{
  "init_std_qkv": 0.0361,
  "weight_decay": 0.087,
  "dataset": "wikipedia_en"
}
Each number is 50 + 10 x the weight over its row's rms, rounded and kept within 0 to 99. Layers, rows and columns count from 0. The size before them is the row's rms in percent of the matrix's.

# layer 3 attention output (transposed), 192x192, rms 0.142, rows 20-31, columns 0-63
093:28 46 67 60 46 52 51 61 57 59 50 37 44 44 57 40 67 59 53 40 48 52 60 38 55 44 43 42 53 56 37 39 46 57 45 54 57 44 75 63 40 62 57 42 56 45 64 43 51 45 70 52 49 43 44 60 43 49 38 55 36 34 46 47
086:56 50 60 44 56 40 37 42 60 33 40 65 56 50 57 53 54 53 40 41 52 60 54 68 56 64 51 56 48 30 29 51 57 60 59 33 52 60 54 37 58 53 63 39 55 53 48 56 39 46 50 57 66 67 54 60 61 51 36 36 47 45 41 57
107:36 62 38 46 53 51 66 42 39 49 42 36 65 60 67 55 45 59 38 51 48 42 38 59 58 49 49 32 48 28 55 62 39 54 42 43 57 51 39 34 49 45 50 54 43 49 44 39 55 53 65 37 55 44 67 61 53 39 41 41 65 48 49 50
090:53 55 61 49 40 58 40 68 42 51 43 29 57 53 51 45 48 32 54 47 38 74 35 36 41 48 61 42 63 43 32 50 66 68 57 63 58 45 46 45 64 32 40 46 56 44 57 45 54 56 50 58 68 47 46 49 35 47 39 58 39 56 42 49
085:48 41 36 46 63 56 30 35 61 51 41 56 44 58 63 55 55 46 57 45 80 42 67 49 50 40 51 59 52 40 40 58 66 37 50 47 59 64 55 53 65 50 58 49 64 37 37 42 54 61 47 52 60 49 44 71 49 65 68 50 61 48 45 61
099:56 45 42 67 41 44 53 57 49 57 41 50 48 59 56 53 52 62 52 23 49 48 67 50 50 37 37 57 53 40 53 52 54 63 26 38 57 52 63 49 69 48 46 42 31 58 37 56 43 55 49 46 43 49 58 41 49 54 55 70 50 54 79 43
091:51 63 55 56 62 52 57 59 58 26 52 25 51 58 52 33 49 37 67 40 43 43 51 52 60 39 55 53 50 40 49 57 46 43 53 49 45 49 59 67 48 46 45 62 44 65 57 50 47 37 51 49 48 61 63 58 47 33 65 52 49 62 48 45
093:46 58 57 43 56 69 47 42 78 50 58 31 60 42 51 52 68 53 61 54 43 53 55 50 35 50 64 35 40 53 59 42 41 57 47 48 37 58 61 53 52 43 36 60 27 42 54 43 54 43 74 63 66 49 59 56 63 68 59 43 44 44 53 54
097:37 58 59 57 49 63 70 43 55 56 49 44 49 44 53 34 40 57 59 81 60 64 51 50 53 45 46 61 50 51 54 51 38 63 46 45 32 40 52 45 43 34 31 46 48 45 83 40 42 43 57 49 54 56 45 57 49 47 47 57 61 49 72 40
093:35 38 43 48 46 58 54 38 46 54 41 50 51 61 50 61 54 51 45 51 65 54 33 50 53 39 64 55 39 63 59 52 48 46 61 54 38 58 57 53 49 57 30 49 56 58 53 62 50 52 66 37 63 54 43 45 48 69 52 42 38 51 44 62
098:31 44 56 51 45 55 69 40 48 39 41 41 44 63 58 31 56 50 56 41 65 69 34 20 42 59 51 51 42 43 56 41 40 52 57 43 46 57 65 42 67 57 48 54 42 55 55 49 49 54 74 46 45 44 44 68 54 43 56 43 45 46 51 53
088:75 43 41 60 39 47 47 57 59 60 30 52 50 44 55 51 59 52 49 60 44 67 55 55 60 59 66 53 52 58 49 53 45 36 47 55 38 50 54 70 45 40 28 42 46 53 63 66 55 50 41 46 58 30 47 50 44 56 49 60 58 48 56 54
# layer 3 attention value, 192x192, rms 0.163, rows 21-31, columns 0-63
074:36 32 46 56 47 64 60 58 47 77 55 54 36 55 33 34 44 34 54 57 63 42 43 47 35 42 43 41 52 69 54 64 52 27 30 50 46 42 53 60 45 39 49 47 58 41 62 44 67 57 52 48 34 14 62 46 37 57 63 61 49 65 55 45
087:64 40 41 53 47 51 34 57 60 64 38 64 53 53 34 39 56 49 60 50 53 58 55 56 36 51 49 45 65 61 43 51 54 58 40 45 44 50 75 57 57 54 56 50 61 49 50 67 37 40 35 56 38 50 44 33 43 75 61 54 37 47 41 45
077:36 51 35 57 54 52 51 34 50 47 40 75 56 41 39 55 49 56 38 58 62 37 56 58 65 50 43 59 48 48 58 46 34 26 47 60 29 48 55 51 40 73 67 66 62 52 48 51 54 49 59 48 55 48 61 58 67 56 52 51 49 53 55 44
070:60 60 72 45 70 46 57 53 41 55 49 36 58 50 46 55 53 43 47 43 42 59 46 39 57 47 40 56 51 42 65 56 47 65 35 59 46 30 40 44 44 33 56 59 36 61 45 51 56 26 67 43 61 57 47 32 51 39 21 51 49 63 47 43
076:29 54 62 52 48 55 58 40 59 44 54 53 64 41 57 46 59 51 32 59 48 60 51 61 46 62 61 59 49 49 49 52 33 32 60 64 54 60 47 55 20 33 51 58 60 51 54 50 50 45 50 71 55 41 56 47 52 62 50 47 47 48 30 65
072:54 42 52 50 56 46 44 41 44 62 49 62 53 42 67 76 46 57 30 65 55 57 50 53 39 74 53 46 33 53 50 48 52 39 52 47 58 52 46 28 50 41 55 37 42 40 46 48 36 49 58 63 45 37 43 42 52 64 34 39 55 32 49 59
073:57 40 53 49 45 41 53 62 49 53 40 67 47 68 37 47 34 47 46 62 61 45 47 58 55 36 46 48 72 45 36 64 57 54 43 42 51 58 40 46 47 75 51 46 59 49 50 71 42 46 46 29 41 59 45 40 36 40 45 62 53 55 39 33
079:71 46 41 33 52 48 45 46 46 25 52 50 46 45 58 60 52 43 55 43 57 36 38 37 49 62 50 51 39 45 48 42 48 35 46 40 42 53 58 60 51 60 48 61 42 47 21 55 56 52 37 62 41 43 38 50 56 53 46 48 51 30 45 67
076:61 62 46 63 57 48 49 61 49 48 60 57 58 49 37 37 50 50 52 59 41 31 54 58 32 34 22 46 50 37 52 43 42 67 52 43 54 45 49 57 45 46 51 56 58 57 48 48 37 52 53 46 44 50 49 58 45 48 47 62 66 48 63 45
083:70 38 24 54 42 53 31 47 47 54 45 55 53 51 37 54 36 63 51 51 37 24 39 84 48 45 59 33 59 54 40 58 34 47 40 52 50 54 45 53 49 46 52 48 57 56 57 46 41 57 35 44 47 74 66 37 54 49 39 55 52 58 53 37
075:43 55 60 46 45 49 53 43 37 43 56 52 54 42 62 60 52 40 55 45 60 45 47 47 48 27 50 35 42 39 53 44 53 56 51 47 53 44 51 41 48 48 64 54 49 43 47 41 53 46 50 43 40 69 47 58 63 70 51 56 44 38 45 50
# layer 3 attention query, 192x192, rms 0.18, rows 32-45, columns 0-63
111:23 47 45 54 45 52 42 44 52 51 55 43 50 49 68 41 36 43 28 43 38 63 56 51 62 38 57 50 48 49 53 58 39 58 69 46 59 43 64 51 58 45 49 41 48 42 41 46 44 43 58 43 36 48 45 39 44 62 59 52 47 51 45 52
108:50 60 64 59 61 33 46 27 55 51 49 65 52 49 53 51 50 48 52 41 63 46 40 43 42 43 63 50 59 35 33 39 57 54 62 56 64 55 52 40 53 46 36 62 53 48 57 45 36 59 53 46 64 54 59 42 43 52 50 46 79 63 61 39
101:85 45 48 53 43 57 55 53 59 50 50 64 63 29 50 51 41 37 56 37 68 57 43 65 51 48 43 55 48 54 53 49 37 51 57 47 70 51 31 46 49 57 50 46 40 48 62 61 51 33 51 59 37 41 64 64 55 56 58 48 39 57 42 51
108:38 54 53 54 46 51 50 39 48 36 41 55 36 42 41 46 63 56 47 57 66 46 38 37 43 51 46 36 37 50 31 48 42 75 50 41 55 45 53 52 39 66 51 39 54 44 48 51 51 54 66 42 27 49 41 64 52 43 54 40 37 46 57 45
107:48 65 49 55 59 51 56 44 61 43 54 51 50 53 40 62 41 31 26 49 60 53 41 55 25 63 62 42 55 62 51 28 55 43 73 52 59 63 58 47 48 46 49 43 65 57 56 57 46 56 47 52 64 51 54 52 59 47 48 50 44 47 48 68
104:56 44 37 60 57 43 33 51 70 58 34 50 35 46 55 56 50 49 55 40 35 55 53 35 56 54 21 36 60 49 63 41 47 61 46 44 52 58 46 35 42 46 52 49 39 28 51 31 59 54 66 69 46 48 41 33 47 61 44 42 56 49 64 29
109:41 46 62 48 70 57 37 67 56 45 53 49 43 38 71 41 53 44 70 41 53 59 61 58 59 58 34 32 37 50 58 53 59 55 57 49 34 24 50 40 64 43 45 53 61 53 42 44 42 49 57 45 49 24 45 52 47 51 41 64 46 53 47 52
110:45 47 37 47 45 46 34 35 48 51 55 67 58 27 45 55 40 57 62 41 49 48 58 60 47 56 48 43 56 60 46 52 51 52 58 53 61 61 74 40 63 61 39 56 51 49 24 45 59 38 37 49 50 56 48 62 73 52 66 40 43 41 50 49
103:60 58 51 50 49 46 38 64 62 63 42 51 51 47 34 45 34 33 56 77 51 54 60 51 57 62 42 63 36 58 61 51 62 46 61 49 60 56 49 49 48 43 34 47 79 45 55 42 65 51 55 42 63 49 55 50 42 74 39 39 42 45 38 67
107:44 42 43 68 56 40 56 47 47 53 54 62 66 47 39 50 51 66 49 43 64 47 50 59 49 61 44 47 53 49 57 63 72 58 45 47 53 53 59 47 54 61 58 44 39 52 72 44 45 36 40 58 51 62 45 32 50 55 41 66 62 30 51 40
105:68 54 50 33 44 30 49 38 74 60 51 61 46 56 49 55 56 50 47 49 36 53 59 48 29 50 53 60 45 37 45 38 69 50 34 55 61 75 39 62 41 57 45 36 59 49 41 58 62 35 45 54 56 45 48 36 46 35 63 51 59 28 56 46
104:70 47 41 63 44 43 45 47 50 61 41 42 59 48 58 75 62 44 51 69 64 37 42 62 53 56 48 38 52 54 51 50 60 51 55 49 48 36 61 59 47 53 53 56 55 53 58 47 52 74 47 31 66 52 54 30 50 54 53 40 47 38 38 41
104:30 60 40 50 49 41 64 56 44 58 52 67 48 38 46 50 48 30 43 29 44 49 45 52 43 55 32 68 45 60 36 38 49 36 58 62 56 59 50 55 33 50 39 37 47 39 58 59 48 47 54 21 35 44 61 57 72 48 55 47 48 43 44 50
109:27 43 35 54 55 45 57 47 41 40 54 56 30 53 41 57 68 64 43 57 49 62 56 51 57 41 38 57 28 58 42 51 42 58 60 61 60 57 42 45 45 37 48 60 45 64 45 64 62 42 43 63 44 49 33 61 46 42 61 49 46 47 31 57
# layer 3 attention key, 192x192, rms 0.17, rows 32-45, columns 0-63
116:38 48 40 59 48 58 47 47 56 44 50 32 56 53 59 51 37 51 40 51 48 44 43 47 54 40 50 38 44 28 65 43 41 51 40 42 57 43 59 37 36 52 46 22 43 45 64 51 47 51 69 48 68 27 56 42 40 47 52 72 60 51 50 41
113:60 51 43 51 54 54 64 52 43 56 54 64 29 36 43 52 45 37 39 44 49 47 46 55 40 47 46 43 33 50 32 53 54 38 32 42 50 66 42 37 66 48 67 57 46 42 45 51 50 51 68 71 53 57 59 39 51 68 55 61 52 50 49 49
108:59 56 25 26 33 49 46 40 36 29 51 43 53 43 63 52 46 51 37 58 41 38 46 42 50 58 43 52 48 57 55 59 59 70 62 48 64 48 43 48 58 51 59 32 59 46 24 53 47 48 68 50 50 50 61 54 65 56 52 50 64 78 59 61
112:43 41 56 37 33 49 47 57 55 32 42 52 50 42 36 39 52 40 49 66 63 59 39 49 56 43 45 59 25 60 35 49 35 50 64 41 36 36 59 49 36 54 50 40 68 54 62 55 66 57 53 56 36 47 52 39 48 49 53 54 44 34 30 21
113:49 38 36 61 63 42 40 33 35 53 54 76 65 41 57 61 46 50 60 44 35 60 30 32 63 58 49 50 49 40 45 50 47 42 70 55 44 61 34 40 41 54 52 44 51 55 57 47 52 57 46 37 51 53 54 28 65 65 62 56 44 55 42 62
117:54 59 40 53 54 21 35 43 47 40 42 46 54 42 47 47 49 47 45 40 44 51 32 53 49 56 39 35 43 58 56 51 50 66 57 34 49 50 43 36 29 61 39 43 51 61 53 40 46 41 48 58 64 61 61 61 56 43 67 45 57 51 47 40
121:33 41 62 47 52 65 53 59 42 37 49 65 55 63 54 40 45 48 50 51 59 45 50 53 51 24 57 47 57 69 42 43 52 49 56 60 66 38 58 54 52 27 52 58 58 48 57 65 54 60 54 48 66 52 53 84 55 47 42 57 48 38 44 53
114:48 51 24 33 52 44 36 54 57 57 38 37 38 41 54 56 40 27 52 40 36 48 39 48 43 39 53 60 44 49 35 57 47 49 37 55 56 43 59 47 57 35 59 38 46 40 49 51 53 56 40 39 45 55 48 54 48 61 45 38 40 47 48 51
099:51 42 54 63 52 45 33 50 53 63 60 47 47 40 42 42 56 45 47 50 56 45 55 58 51 45 43 64 63 60 56 56 43 40 63 37 38 57 43 63 59 52 54 54 57 57 22 44 37 37 39 63 57 58 48 49 34 79 57 43 55 48 58 60
102:56 46 57 47 58 34 41 51 65 68 57 50 55 44 66 40 40 51 62 47 49 48 49 55 64 50 55 35 49 38 36 50 73 56 50 58 42 49 51 57 54 60 61 51 58 42 56 60 49 59 67 54 57 58 50 40 51 50 33 42 63 42 45 35
115:48 49 48 46 35 60 44 48 54 40 57 54 42 57 48 55 55 54 20 52 45 46 49 52 41 43 50 46 59 40 35 39 59 49 29 62 63 53 31 56 35 57 50 38 51 27 39 40 55 29 41 57 45 60 51 48 44 52 33 41 49 48 74 44
110:47 44 32 66 50 51 39 46 46 41 52 59 48 43 58 45 48 44 41 57 61 47 33 62 45 47 54 44 62 53 55 43 36 39 32 48 66 46 44 41 34 62 52 60 48 43 52 40 45 48 41 49 58 35 39 34 57 56 67 36 51 29 62 29
099:38 54 32 48 41 57 41 54 41 28 46 44 53 57 53 58 41 53 60 54 42 53 54 37 53 58 42 45 27 47 51 54 46 50 60 40 59 30 66 51 55 54 40 20 58 47 42 50 57 47 65 59 52 54 43 61 50 46 47 56 44 63 41 35
113:47 32 42 48 60 45 35 58 52 49 47 41 50 39 54 47 56 47 47 52 60 49 68 50 34 52 50 75 38 44 54 42 39 52 37 67 38 46 30 51 41 50 50 31 57 55 48 49 45 51 39 61 50 40 27 45 42 54 41 47 45 48 58 52